Each number is 500 + 25 x the weight over the matrix's rms, rounded and kept within 0 to 999. Layers, rows and columns count from 0. Numbers have three digits each.

# layer 2 MLP gate, 768x192, rms 0.155, rows 7-100, columns 144-191
473511544525506518509510473493518512446483517528511529500498485525510468536498502509467488526491510533564521487473508509517515500494515526454466
481493508512520529477514537508486470518513500551501506442516486455474499532494523518494501498550486479547551487501473471484500490490473506507487
485528497491533493559489525460509488515543539487535515489491471477483519526511549475507474524521477428506482523496540530464517522502461414477452
488479486531499469524519491455484490502495498498448535499501502468500536517535506488511496515492536473503496454497509498518464473527522493538522
497527505504463470512493506512494485516478516496478443479522502521524508517560466515453506494514466492509518509490497527482467465470485513504507
464459522491485515526543508489454516501499477485463464459460552470499482487506531509489480464469525502507509484519500472490490514505507506499508
490477548544487484484532515488475527480498460525487445495467476517466497487540485488484513476477475493497551502466496472508500504466561510516492
500486522531462443508532525500476465443501505504527500499507453496501467499533518494529512532526520479483531509518490495501478520497512499505518
532447493508530506511486476508502482491540478507529501467576473527463538512501475509487480527519475538521501498456523463541487467485549546452471
482473489519540483448456484522472495510452516518489528501500507537510535470539473496471503503538544506506505476512532483514526511521496473509474
537504484444516518443519489512460494457447459501486502472552484520514464512475512492482503462489495460485487487495509515486520510519461527511456
477554494503454445494504496518472438510479488468460509473486496509510470498501512473518489439498565505522581482497464556502565534497485502480463
512515504455474463528483500520492476500507514515496493498507480490520499462487476492545504516496545492501479489517476515522544543512536504464505
501525476547539513486525504516510486513506495527532473515577518486512533472525493486487477475485531481490479509487520494543497506483450506505509
519498503520517499491526489555479523507483518476556438505534498512459496480471504506480507511512561505496487511505495474513481508500487443481444
517554478525457507493503509525521490489497512516455514491524547497448542484501496500495456483512473539450477475515459502458527520518540514547507
462524537504542552507500487518485519515496504536542513490496499480488486489546518487508507438492488440473494546508509470551510464475506511528504
528498494463508484487517514485491488516507483506532483436487509561502520475470480537514460487468495543527487526473536516485523531492485485488522
497489536498502462502495475489473531492520494466517509499533446527478506492498518527503515535507525522489520549521520509504563506501500486482477
476483513491485501439521520481470529495489481459540542488506516529485483492526525497450488482497514505517535503497524480511480483503470497474470
504487461525473509474524486545528507497522476491501492493471481461489524529475522506504493515560497540481505474479493509518533506486514543487469
533524509498524545500506457513479510515456472534485491434509475468523491536465504450481494478478434534515488498479518480487527548476501512480463
493489531465546502436496480465491472514531499553522489530484530504541497512491506524508495522482453458509490497519472499514476498497463515501537
474526514529479493503550498494502508451497477509461458470506498490474494464528481495480488482487517471524522543528502515538489499455501499466511
496493460511504520519562494529447464486513514493542489496511483484518510448520532512519546529505540468475529529505499522528505481488489506513519
469519521469502517488508509494473441526529430522509531466492472482512502492519518520505508478525470487531511482496478492527504476468517500483515
467421489475486482494503496514517536514496486487531505548489499491501483472481523531490471507512541533506533519447518526502491480526471513533511
457552521489496474505475530497484536506541491522503523483525479484506512457521546463480575483464468509560512476476513499518526482473539451492491
494460521505505505491468520532488508525463507498493493506494559511500519496484477508426486509512491527490491476515528478493492484478518558484514
498500467501513496491487485581492463525481498483462508468500507503470475508522504498525520479504513480452474488510507508458528464480526471530526
472503529510524500524521501511508522532534495517538489482518501497466527552521517496491515489521525514487502498508458523515496532525505462467512
502494464472499466484496518513501525501475518540511490495519517508486506525504484524523523519486522499539494515536485503517474516534537465474518
468518498482494526497511501518450498519563513544503530499513485478485499502509499501485502460485541449522496460483501460497510519470511509504454
516510496529489518491518513499484472522487548506435520451513488513457498476468521497479474499481480474502482489476452539511498543506451487502506
544504554500526471470475522496477467509478492539535515484495491511502510495517497504563532506485540473512559473440525491509477473503523529492492
559491476524508546492514509473504523516484495495484492482519503489511481498528521500481450494485519528497470479482525499494479522467495513469490
489527462506510488489457517501535476500525492474482522477480500532536478463544457520507533464522528489535556525510494464487499483504501466466472
523487516495460478507469529494488476485519510513475523483508484507539486506517498474460541479510532533485513505514473512495538435494516525484472
459480480511483504516581483479517480540526491497510515508483442513533478481474569514477487551505520486515444547478518552513492454507497500535487
492502517500534433520475482555484457521494516522514543525516527486504502494520476476489510462526443499520462460481517519476485486533480528483510
461496475522506500481509520520456509509494451513504489528479494527541458510513483473488498499505517486485519488487495496532488486499511505504534
475531517461476497493525516470530474499503515523469500511483495496524472520473489536549532492482516505529477461464534474468546484499504489508505
438513519500566534541511502443503532514490480464492467506504461529496477512517504494484507465513492475473496486490504453547468509543509472476487
489469516505480558485484517473513479490508526522525525511514497496506493461489515488492591460512522498512518464487527460498453512479476510541515
560493512538477473513465492480520464543479510469470494461526487484506510502458474487501487519514529481467458492488496538518454489488530538507495
508499491515482529506532496478495497531465512510497477478496501514531495525491526502496515528494484480559486503455490507488497520484530531518442
460441516519493496507519492529529470508513519503486493500524513511507488491535495497501529491519524480486527529497498487490454471434507522475478
480508520463515515500453494495499521493517460514471557501478459476493486485532510482532473498503499460492518504497486464485482476500490519504566
488488501516518527490502466489551508496483511514498506482480500521536486475458532548518517548513527478532502555541537506487512479500532496521489
523499502508450480509494505492515488519481518524546509501463462507489482500480508522513525486473530499552508526537484518513518470440520472504548
448473461525505491489480504518508513518538430514561551523524455480497444500490486491561544500487548554477494515517488519537509482499476537506510
460510470551495478514507494512489515458501505528480493449528494496466547495463518526514475499472491514528463513533501471542505494522494483526539
499525466501506475474511530513507492502501497494514481465478477495472541541514474509509470529568484491493507492516472483467490515498472504502490
494486496494558525505495475532515473541483553494496502485495497512500472496510486487533537495498499497523472486551506518491528504549523507512537
516513507444512527521521457534471500495457527512527485479484518513499495548530508453467511482523512488498481501513497511506492482490539527492444
520563500498466469509483490514459496447473481535476508464499532503448508486476529540496450511477525509485534460464487505506478527454516515492513
455485460554500520520496514488473512474494481443500519512486488498500525501470542494483467492495473502450522532483487506495500444514485538541527
491498488516495495464498488494481493507513510517494494499499477501491485529510530483451558484454526445549500480483496478525490476509572477494483
462517485438491549504527497473488496480506497557475470496506482501489508469484453507544543505498473482550501513457496516533506481526516503498544
498542489515516508508480466518528437494484504515442515496535520525470484537499484479518522523486498447524513488529468492485459497442467515470511
486513488532528512506513490527533463495510514482507474458519509544533491496510477470516538466545499509498464500480467472504469462503503478511524
526526492464491490499474522516512481517517504487509504464514515516495529535452545505492484481457492460502492515471472488485499500478532506480529
488496509505485482456524514484517499492483500456478505489484539496522497520542472473492474446482512477508511490500476496465486526483517507501483
526464489506548516526492482505494488486499488492519532547471495506492535530506508478489513496525562492483489560530502510556479516510488420505479
553470448478470508530528475566487520514480530487480476517509560551473486479494530513471483536458480558451471487519500501457498476539538478480496
549504504498472515464511495439527496482539519471499502535503526538503480498464483521512532506475518516511484508483502518465480517500487472478488
438496511442545514453536488500481511500500525508484502472500503478490511525526484469470501477476496499515504496494487522520468494463498455460512
506542496487486523491499449487479504504506484460539502453545483536494491509491495455482512538527491516529466532567473571522507494517520483448528
500457487529452519474499504460505478505482469517452485526466489532515528479487518528485495517526518534539534505491482510519513482545487476475485
471524557526464437570491485534501508522490487527485468526499533491489501540493554516476539453475468568503525509523532501509530459496528483454466
501535478541507493487459490509471517503483485476487507460482541518503492469536488503466499490519537466465519564495544529456461500444492483460526
542506479501544507485536478482460506497483562513503532481517467502471526499502518489525483477493502511505484515513510528483474551517535500502509
461516535517503499439539488503517478484483486515512499503519541511537494534509529485512497519470537503465457496493476506482498473525484508515509
554493454482490502465510517477525529464491439522459482475447499479491505478468483553553528495518522490503468478455529482505568519511478521490533
519501471550494484486482523479500511515543519503486513544471506485507492499508527527430525492466494530490543555471500445532498484528528522442522
514511543542515506491508508526511534500520497479515463527500469521537529555550526461483539499495519531523469549513463487541470524501513467514514
479525494482519466485473525424548489510525493501468478493501543481489536499502490496504522528478506519458534524453501524502489444462515518517497
503456489484466508493506495530481514536557511451525534496522457514499511478499494547525489483517513494492488487501544484530538529510492583448491
546524486520489490466526498536472513530511506505460507510522543530534514532449487480516484501447516503453479514499503507493524526512452467498528
489527473487498515518500486503516473466520559456439501480471466468549499499528509491502499516481462493488465523521476532489507527482570503498523
491489535509507492456521529480521561511490495456459561499508502523488453480461471477504475539517514485490551483502494523474484519501521483461487
518504521487522517490480497563510533532482504505464515497512518503449499496499489500482463492471514522521487489514539491469520498477493525491517
514472480523529503492505502473492529484505512522503471468521553494524505522502512519506486520498536543493506474467549489429527502505516539463460
498516434505486468516496563464513491502492531588534521523482506517515518518496511506470485499505436479496510526511520496520481518504529504492461
520509517506475484511482516493499439508485531457506535472488502544443505481490490479491494493540466510467536542546495524501497457475474547452517
497490516486501500490548461492505484553525543529471511529494556541449498533476530483530466539489481525542555499497496519519468488516547518502515
501475497488527535487494445464518500511507444453480507439502485489486473461512534498532479521527522473506506486497514535495526574511564523517537
480533507512467470539500466497448450477474479485440525519502565553491488502542522468493512501513489523521493537488494504551486499521517490546518
483496495512529511478491514478539524528502473512527520487482494478506471489536512489549504482517560513468527531529497505477524502481495484510541
513501464521516489491497512517497489505495497513516535498525501513477478489481533480524476521516559510503513495512487521491480523525509476501511
492497496509514515514496497512492496487542515495519492514474518496479514464514475485506510493498499529495487526478505503477502503530468511495488
494497478535507480518480564547540522473508475454506505503496481502505495483560533455464480493528464518520496511488523514492501522492526530534488
491529505519485526499498521524484483503487513490493480478537489530461518516495482476476497487518451529504536526496502506515507533504519521508463
443472475520532494484526497478452504457542507501515496497480481483505528506536514473518473522469481504511469518510508502551504484543481480482521
# layer 2 MLP up, 768x192, rms 0.154, rows 7-100, columns 144-191
506516533513494515473486475511509499472485485512493515487481503524507474540480515509492481505508497556521505485477519514508519539491513523464465
517487521489474520541549495494479509472487476479510467487447482477518450520483475493522530497506491479500498499484473455491502504512498494476457
474498504459514501481530546478489503518524504525477471509517512539545466526546513525439519487478526510461488537486487531507489458516508529471493
509502475485502470517517511505548508499519501501488509507517509447471498503487523469504506523504529463486451446491477451519497530519513478526494
485490517515518483480490519524490544500514515451497507519513540523494523513535488472471480501493537483481499526496548505479508496477452525526480
478474523546477483473491531459464520514472502465521548457501562471513546543532543541503438463516507500512496482488470517473516460509521466508538
494519493500479495538507518468485515521504468550510545494502440489531507500512518472501537484500511457527470479511518510514491476495533497515519
494497534526472476465522523518449462435495514496503475500508447471518488475499504493518528550496491498480521514496472482502475515506471509516537
516502510513500519472542484483528483483509512495477465527506496517490507491521517508494506531502480488521536530503530522489468487491516501467499
511540525503491550512518518528510490499458545477520497516475532498502505516492480480525502495511484476524464496483515452478516476533541520501464
494507455487494466531495491453500537465517526543508525459502541496511536457487470525494471506537522533498491493504513527536526535500438511492497
519487503521531491469521503515474514549481502527495519533480500494465565525534493465524492475500493533500544485478475524470476508489486520520492
544507516479446455508489508505498462524482511513525511480553488512493474498494480495537513491531518508529483465535491500520496544506538509443458
524537504498550487526492483497494493481499493519557468493553529510516522521534495511459466483491522463506551537501536454551518518470459527481432
474520466513507510509478468501491488511478472506477482534494502524481504505515492509525538500466461498465516524489535485527496497519515489501487
498473509475476515453496492475497484470486482484520449478476503511540499482507553519514529467514472531509529485498481513519497510495479528468507
503489477493498483464530484512514487506481489493491519476479513477480520462457487486497457494548487467485515508522498506499525479481488504560536
498490475549463468526475491526513516502526484457472477576499513462460467480515510466512511495559509474456506481512485490534490464490489493490434
503461440544484528533529461469460469498474460474477465415476485532514505456510496525486537513481492463498520522516494527488500473471502488512494
526502523475495532481518503499487527513481481504543492499498519496495488537525497462488507529546521522557483473485514474508506513519492538481504
505507483477538464513484507515500468515458513513499534498433483502512559502512532482529511529483538517501478487472512527471456522533484501493479
523521537513508523478563534487496460524480517473488473505494488518435484507504526505516512452466497516482505542503507502453466486511523504487502
515475525489509464456466466517490495548516496540547522500536521500455495523449482502495471502466463457522524517531510472482521544470509447513485
485495474467540519494493478499510506549547515501517543545498487483504529508489516480527474483504494516516492482459472495527514461555506487521498
502470441515513514541563503522466459473500515496556486512514488492493486428495533509509550522501545480454536531501492512511506474490495504513506
462493517495460511504500480498471500471516457509518506484507478492547539513521560494505502489520495475506531521495506510527534491506499509484491
500485454466497492508475517523509497488506507497523544520522523529489488459498442480514518546507519510471472507473518535470503421504527528508501
546497487486509502519441511541515506469468498565518540467449494481495529486488467504527500516499501482513536491485497443510508522499485504475543
503471514505502546474488466484462491510480515476497487516460527463449536517486460479519525517495538502504512472495488489460512529484454504512499
497486555522466489510486515526448511458474529551499500508542529518510500522517515472482516441523518539487485507500499468492509451494484517501506
508543491471479521493482492512511513486464540520490511461503475473473486496473513521536516484502500488524510488527487519509509524468510559511524
513513468489474455498483533502506512513479549528504499507504528522470483534474460512507529535476505497520503526516475493486482534533527487473502
506490500524468545517526527519454517486505537513525500481502484491479532483508480489470527472483480453481535502511499487485476500516517478456491
496518473505506480510511513511490478490521518463488500512505479512478469483463483486490466494508515491495512537484481481509486523466530485488485
505502557540504466497497498533486499495453495523493510490516501524554497537526500479485506495490495462498518471514488481511515461522526504487477
508486469481517466525477495519493521501504486513495514506522483517519498506485480493483537474489523493504515492503515504464469499506478491529506
458515507497465470522512457500540436486490437485489508498531474526510489472511470500501532506455507513528548458549525516495474489484473520515487
484504512492522535483504483501499509536499532510528487507502532495498484488476569555499527529522508526531457563496498528531494479513500509509576
502445478508521467498509527491493474541512485488514503519490507562450497441512519540481518487511500498493469536485526532502494458514514529539477
451524498460460518493508552503471507482470463498478506519513499466517484509512514502508499531477480504517509493513463524524510513491537477522488
482458507490504491491488500504476481521479487527499488533472483507492483503455476461526487517504468530489522496477512483491521504482489512462530
530502482529529501476507540521518481515488529487509515462463516456472511470503431495487541506487528550500490478472527497487500484509454482470508
429519477497501525509473502501459520490520498541457462525462458453528470517504510523560499479462500499475517499474484500555507483473517517460529
526494501500509444510500477515497512503493499473503508493495482517527476495498505503500465601491518503513489584514488502504517492536486471458508
500478545493468470477547520541480420501507520488508469486464467505509509535471502482523456521491481444478516531483503520479523546493497538504485
512474457528528514475519507465495528500476526520523476495493486508526507529501520480503507484515516485528509513462475490478504501510493524538443
489526486480535519508515510511444549467533506500515556500492484459483514462499559447493500485487496505515486464518478492516522520498474503509537
534498502517530519462463462483512486476519462471462523507518491465531487532476459483514478537462513456536466480502495506476538523526517523533505
505499491474493479512466476495496497493483532492518495538486521467510503490484445494516500548511509505491507507502450481513522526517541475501539
515462456477522481484505449480524495502470506481488526501477474511509497518532499536493468507470526534499516513536487505469522425482477481500522
529539478516506470528526488514548531529462520499514479495496499539519570515485508476528502509507526491464508522490498445478503468454500486506476
551504548473483535496487529512514483529485493474510481539470518499530459504521500479493518499492517471503551488502508494460490497482530517482453
486484495492526513477556483474496527467540488547478486535559523502488448466522490501481550505481500525493518566540482502465506496489573486510479
523485530508522523475481513551518525452481500533486546489453558493488520496471528533475518489503445507510458494524522478464510462480492500529465
496500531588473528533515517478505484523507499489524475497512468515507508495524506554521528483465454539497452484451520472468524493511497478479500
490490526441556472458495530498474461492504507514545484532509487475488516519523523513493464505496484490536552546510456492493499520495487469490555
490514514476463500486522524506471505506508518502518516538516480501460470519516534495503496507472498476469504498514524517545527452480535509499522
463506499470470486503464511507512494506536524495479434501484539480521474496489492509472474489491557531456534499510495523523499517466517510455454
479492484516476451520510492481508475455506523475475491471458525531519514432496442503518510491520491473509491534496518504499491515494477498505507
518546548513525538518504425473496460507499521504441503511551474541541482505494541492521468496472502472472491485498502515508531476468510536461539
522507519461524502502520452494508497475528499490455509488477494439524511475480475518523503513455523472500514490488462493520517493471460512510556
509498500461497484504489496503496506504501479512522511504501528526492502534475487521511501462483481499485514483460512529467466523494531492482519
484496497490500453533518496409497517495526532527495509541484539511497536511485470472445516503516512533503493482494512472492483506516494451522510
489539464504525481531512521480527478477527508514491541465521480497547511511494530462511485457568513503488512497517518491511488536504487542482505
492504519511507533425510465501520454519489469495547546480476488450484515528467505481456497522540526502520500480511499532520497511480464486508490
462545514498518468531507552519477488529466492521514500504484509450473528478515515503469495492477476465483512499513495484533528469486519516528467
513582510468492546489522506504451481525523514467522554496502519506500477524467505456462498487475558507503480488549455518509499548512467472536477
436471494484566495485519519463503501505515509494461532564499499475519524517474527470493509520492558449499522512529487508547506490484519533501505
480525472491524574519518467537468525532447521519474493451513439506489454457477506546516540480495505469528497450460537494489502466503481535531536
528431505507491553498477538494556499484552521474488555520452479539490479484508488508570500518516467497548491501517523462454507548479533493489514
479503480523478503515468506507498495498513564474544480524483515519478521526481532530533485487503458527489455529484475472509506476528512503517443
437496548468508484522488525518527472498523450521484481526454544505536490494485467502517485547476495483460526491484524489497530483492470519470506
498494524532476501467507486487549525517501508526498508526581507537516501528530544498437506477538488479506472499493514447500485534520472466532524
477471482455530510491469526515458499470557494536467519490497485507521505519495540494475500549475496492519510533502469527500453500493483491482498
529507464513545478466529512507492496527467485487541495443523505507465472458510477497519475516550514457531496474504499531426471512454491455584509
519495524552537492473524484485526518437487489502500526537449507521529519532491537430491499527487484518488497532512481484504469505553486515547520
460538484512516491509471529501513476500496509449469519519519485476525519468543492486496546524515447458515502510432540473485482478489468531466495
524499508492474448470482542525479524486499482512520474470489519526520497456507511514511500462487510555450526491532515467534515520426470510511520
465497549520470493479536516520499501445543481491517481453522491458443485484509489500475511508528516510540505447480441495525493470523497539510497
488491522449490494530459545479474515511495450543523466487500502490436516508470542482533527521502514527494519527504530505537525481490467506514514
495526507492484493534509490502529530494518493489467519475536509531537483504473514473539498559523497491550487524529530501487491463519489500463445
507519504481475462531489543490520507486500466486488516494507484518568470551540515501515502484486516508511525461514488525510516520469507488487465
509535518489460518507498485513516519520488501490475502524508468543482447494475499481483503513493499508520514520500443500513438477460528492484486
466493496492523487519493517470488494524481524590495507514518531517472533523491506528523472472441479506474532500518500527487487473473476502515497
491529499506458467569478470519509488542464502479482540483512461520466493480500496531509515505466504525487493514473477507477515554540539463552454
499493499492485482514446523532520492508499506488501515471514483461526512480494508494486519473526522516463473497450498521461532495500456511501500
516504523519469541497492482509522483527498475481493490517534506458496468492460531538507501503504519514530508481460477516489519503501483565527470
481473526505522473480492535494513495513487552490500477512490466452505485503514478507491484470484506502488492535505524538465506486511513478478465
512506463520541520513476503487543526507476491498509480469509514486492479469508490510516479471488533508458529520515510507457464475508513479509524
528506474531524502480516478477495505520488503482458490505494482507512496497490489520483494472497507480533481452457505511507528509522511515521537
527512490495488484466496538496506498519473430503481512521512489498485479495493505473494461512531529486508522520495486521489485495495512513513482
540484513485528478512456540499506507479540525537517519501496497462532491547525541476459483473490483501489495492523469498491491535482499532497475
523480498516511514485488503530498465500517537471486502516511486518483493510511502487472496508530495516533542511508459513513514513493506490496498
503485462474531575493498487502492575536512483461463478466488492518532445477454491517479455517443539513519467522539516469535489519508470468453488
# layer 2 MLP down (transposed), 768x192, rms 0.131, rows 7-100, columns 144-191
493515554499515511517523486498500491422471521513502496481516496514506519504490489505486487529492506524513508502424502499481490523491518475505477
440485462489506489499523491462493555467459465487521502477472499480487499495508510462503481459505476485501539519462498495492493492497526512474528
493501483495562540462496503438527507462496545490484512478486504526504439438490507528496506515517512482476443488515481533547502498531514527480509
490506501492509499507498485486468511486501442523475542460500474497529523497470481468497569521484520439482486506486522521492484517489552461524502
491536488481518496499473517514453492515463513437476480510536556553496486513512510523502516496506454533476510507454503528513510497504492529493493
476538502506530495504500476529495473547508482541517472492511502515522547485535533483499498483486468549483544498469535466502509532476455483549487
508483455495478465481500505502435525542473470489526522507456504553466490495539527513509491511498510525530464521482529497494508492536501510448469
507491507513498480499500513521454450429477496522536488465507503492528493500515502509474505534501487488457535493502517530475478508497524505514524
537530485460489547467482488497498520531517518524506473474522508512509473487472528532500499494482480480495509531527490507523560517494435509516496
477511497489498478517531502489481528463435503494483551510515528471498480491525449449549471442512517468476447510495522511510484500528469484490475
494472529513457486489483500506518518524515513524509457496473510518492519497522473530474527501507529469513479508479485461507518550457511512493498
499527523514516484450516481501529518549473505520456465522493543522489510529543473451569477485510518485505464470475487532452546506488463512481513
496492530498482463486451481503453497509456491503515491509501449518475448500459507505529506496496498498472474495511451494507503540534495528529521
502528527534483536501506519523505504492515499472535501504541510504524496498543502517524495514509499511463531492479462477539493516521470477479444
505443502507463563474507458523533501458492478537515480492561475476476479503489561511502499483499466470484513522486492483498531490486501504541465
504464482504499481473480498504520435476504463505534474483539528502510477512523522459513515543522476491519471500487527514513469508515488525496512
508505455501498447509448497526468519508489512488504490456446482500496486478508485504529493527486439535460517496518557479512474452514486494567492
555516438531437507530508535515467513513519521464497492551469538490470497513526502494480458472496509503514492508471531500543530476473468505464475
463491455561505504544504507508470508503502536420538499488517492488522537499483483481533451513521504449475502454460539547473433525537481435511508
536512489512520490488488514492461479502472495501513492519449471542473464522497435517517502498518501510515506500537475490454516505479515516496505
517512498513522519465504459508500510489489512524443460451508531494569498508511442510517536530457533469480452544505505517497480489483495488521530
530501445513531540450488522477438513496463506432515473514479506464510512524478530539464541507495498469543518465464525493499491535486549510555502
482507520486501481507510529503518553501481521513502533492506527515474549513520484524494512525504518447482532480495512517502456486471515508543465
480506500506532510524496499479498478514535479496514493503496471481491465503516493485485482478497500512482507474483491498559524481487466482469481
547478466513506515496534484520507468468477502530509491510487485477538520460506533492495559516508516493492517517530509521514515526496538508508482
509447504486497534488527440485486512514500467489539512437498479488572485480456499507477462516490497506518529544541461500454468532506475518497532
498521521492520501518499487486512486498481500523489510504483521526510497499525512515506482501537516528485546485464497505506511495539511507512509
463507529545496541483500501521484493499462484519486513519478465493478506515514512504500511545481504516463481494496471465476456515505554475532454
516506475508563491462487522514509504543503512490511495477504483494500530517482508515528500527489488496516493492501527476543520499500525484509523
452506500496475484538502548524499537564471519509516512533452481492492470512515514508503475508507490511511518498517468505487535492524506520501476
489496518522490491528461506465514516462444503447539485479493516502473493474502460459554511500516462487525522490513459501489499511502477513498500
518470491467491498504538507502476534499484493526488491480539503505501498520473494543498486543496509512515487527565479483498512528526495522510503
512506513491507519523466519485465510519475453541511474528484498478477504507527524491507508518451484521495491484498539528485499491527501505524499
467476500549490522520497480479504532525477491504499487510476469497519513470479509544509476511486490516535482513453514490555498514494504499473503
524479506550542523501528522530529486465506473472534482435508444520504525506490495450447493450548453513484481461471494500479441505555573492507513
529529479518508468488516484458462515498531516486482536513499525507507452500484515513510519485472509512490485487502506490488499504482487480472553
488519498495498534486513514536521489507499472520499512487457491529543485469533463520508500496489491521470515536485516470493475519462466472499524
487529490519534537512468478496497494496502530508492477532454460500481473481473480489509548508465499469485516448454485474521511512486469486503501
521501521509531494487519494501503530493509463485520504508492502503488488477467517483520509505546510509516503485491462496514497523512532523568503
538458548505486453486480476467471462491486508503537492520482504527525482540500580489472481516492507487461508519470450457509541517498496492526507
458504507524503499502470492548480485484488503488450522505497525520532515497512509456515452501485500511492497472482494523477516504499474489532480
518503516497464522481447479504470508523484519492500508511501533499509531506450447455510491482465464496450516470473502501512522498517510502524467
472485539503490513484510470500515551488508501530504549515534518504461476524501457518505499503508531476514513475491481448503504545468501481473531
504525508512501509458555514493454530514516478483497500496476536554509542454535556457470496495503482491506500523491494497532500510543528482491500
490486542493500496458533517437509546555492485544504471503484463516489519516541492497541476492493503482470483481497528430513506469497541559542501
511483470444512508476491521539491514481503557491519489501501474504523537498477536469503498515511548493505492488490478483483501511495514537483476
509525499487469524525523496463498528469479479496514517461491527499470483501490543460471508513470538468461508493488473515523519514443492481480505
469494517478471503500496499531453487472507471500511460529560510496502537500516487494495460510505470487502484491451483483502510547506499506488483
484510485520431507515496482503524517516501500481500506517477491495500561495555493543423487487514520478493528440484519497478512486532472522514488
441496507511517511475502476507523482466479500533474525523461466526541520508541443509519460495523508489489532490486506464461492496502489474531484
518529465497486459495502535501527477490495504493478475455551473494512572478462483496548469510481497473516510461495508533494526483501525502477500
572528486467513525461515499489488491519501475494502475508463503502485489497508496474502523487509483485496526481502489537501506485509484529470483
485517487516505508569492498491520463452543481511466503524509476504469434507500486507514484495506513469493500528509513481492509485469502498470482
505498504496495511490501488483498537452460477534514518498475554502557501488473504516482517517516460481521484463476486490530479471513467511501433
507494552451482516476539520520481487473510475520477533521466504500458531453455495522487530463483504507523465454472507486527513485516528519527525
531449539495461459518539494527527467494506452527517513491499496483531537511526532455545520509514469465434461503527497489473468452571478519437514
475491503510473475518471500495501498498492493490483500541537492491485526469497476499520476499480446523498508489538466515474503481418466464509499
492482479509487528529478477486529510476477482510499469533456540528488498489508454542530475548508482551529487486532486544513503500491493508491529
553499525478492504536472486504485470493522497504480504509518502502470503486538491499490506513502509521484526549539516533493481538500530462500528
469503482474491491513472479483533511504488502478484492506507488488478505551519487508471522513469504491486491533455465483522486522472504531496463
492508499493517534519496454486509522537486510514499507532482492533493487504514509500526509517461495525466511495480466496533470490485466538484510
541510460488509483518493532524510482504534464466476522503480518511520491504495491500504492491504491505488555473488502488496503504507520505525519
484506468477482460554496475477512480509549508500506513487472516505476506467481481480519477535493498518504553476501458475480501508476529484496480
509511470537495487506505503500478492487541491478484510492505457545465475529499515570544521507523541515448516529492510485541560459437529462510548
486501492509456484484506471528523468463493514453507504489530484474513519450486500445474539464491511456506511503490446527490515542459537483511493
500463463546485488529523488541482524554505505503476503497513496472486480516466524522534505489502489458472539476510485526523487527523509511486497
498556466506523481514543456479478450531509462539519496506451467497486506530479452530482488486472535528536486499496516465548535492510495505499508
466504480520480534486457470491499497439504511521541506486492493531536520505528537530505500503497500542462515480512487499490471552473530491512475
548498487521483488487504467515508492493471473480509442510516572491548541486541545465480516520476496507516520497467548478534534496558472516498484
445483424509484506495504496499511459493488533474496481486526429509506512441470475436501543510507510480491517478513501470511449507497468503506491
496488436529485467492513501500497488486523518504476509484475502503495500518469487524523444426537506482508453505458520475521504479531552528484474
520500501530475522467531502479528494500505484499487469505420492523483473479474502499512534504491546482525485442522535481517545507500503522501467
512528467487503528483514486495514513517515463537540479494510501508485503484560530521469478520506473487540490438497485474490494506495507540518524
543514518479512502490502558521512475502535503464508520505507501501549495552552521549505481545510517448528468508532571497518496508505515483508476
536485509539536511493502539497499505525480514463509489473510504479464520514487480443498494466533505488488476525487475499476509477450529488540506
507481482491511510443517461501470469462493514559475523511497526530506499540496466517472499535482452475498443481536499527552478490446488492514453
483485488496495499513452480496540510524484513459486518518519556504534500517518472485554502491526464485497497481520495513508477497485461499490516
506542522515502468497517489505500527496507514472492478493490527453464454530518491544516470490490475455490492533462485520525499493524491480453524
531519504522515491453460527506494498545518532498466514544482515523512496495490534473517508457492490530512484494539490476515497505498480505501535
516475501493506485490526508512481494456513485465505496482509512518526485540515503505519500533510482493530522514474525513499474514473488471439493
488518558518488515561540488515516497436462523498474515499541503471510510510457504492541494542514502481507499510428490495471507502476520472491495
481491498520498472481505561515504495476479482464508485515529496485484512495501512509519514529499517489505489540510505492537485522480440471510534
500501492473506483491487493479497475521484474518486475542487481562455487505504487508512533491534501449465475511462503481558518490476496467513548
450499465499540509519525553521495518558499494515538517516463490462525518496483479484500538515491446454505534566510498520473496553502515492490493
511449459511490520507489496543539476526494470515539474510491453511468515510514487467476490440499497515503456516521525482547534513469527518479551
529463508467492517489480497521452516428479491475493547482515519464489523449468492517472507496502500465508496480502497491473523532530535504502479
478556505482459520519510506519472524521530519504463474488482513463461455493510480553518510466498462499541506537491499489498533501545478536485452
537508521467519470417491508524501537517526495506504471511484469438496506477512496494493511506503479467510513504503484524474541476450505534441483
520536506490489517471476534501526505481492458496486540529499504500477469496506480533500484513507539536459490520492470485463500497495483473542516
491500509511523522477519513489482481493493512479507445528450503481507470556476477495496503502507514491494485476508481504547538466524498497493488
457482522495495516528516548510480493465522518523507507470527515490498481451497467470507501492512493516495505504474500481514478516509460514482512
500473490519472497508496491521474544490562532485526468506486466442534574441528527532484535524451511502474518473458492533534514535501494524486510
494498483550465526559451536542532493505497565461483483482524442488478527465470496470498546494487504513495516517495458495497513548476537531507498
524458546536467456528554517474509525578500462481485482520477500509498480492466496489561494485532461534502485518548533472537469490538481509508484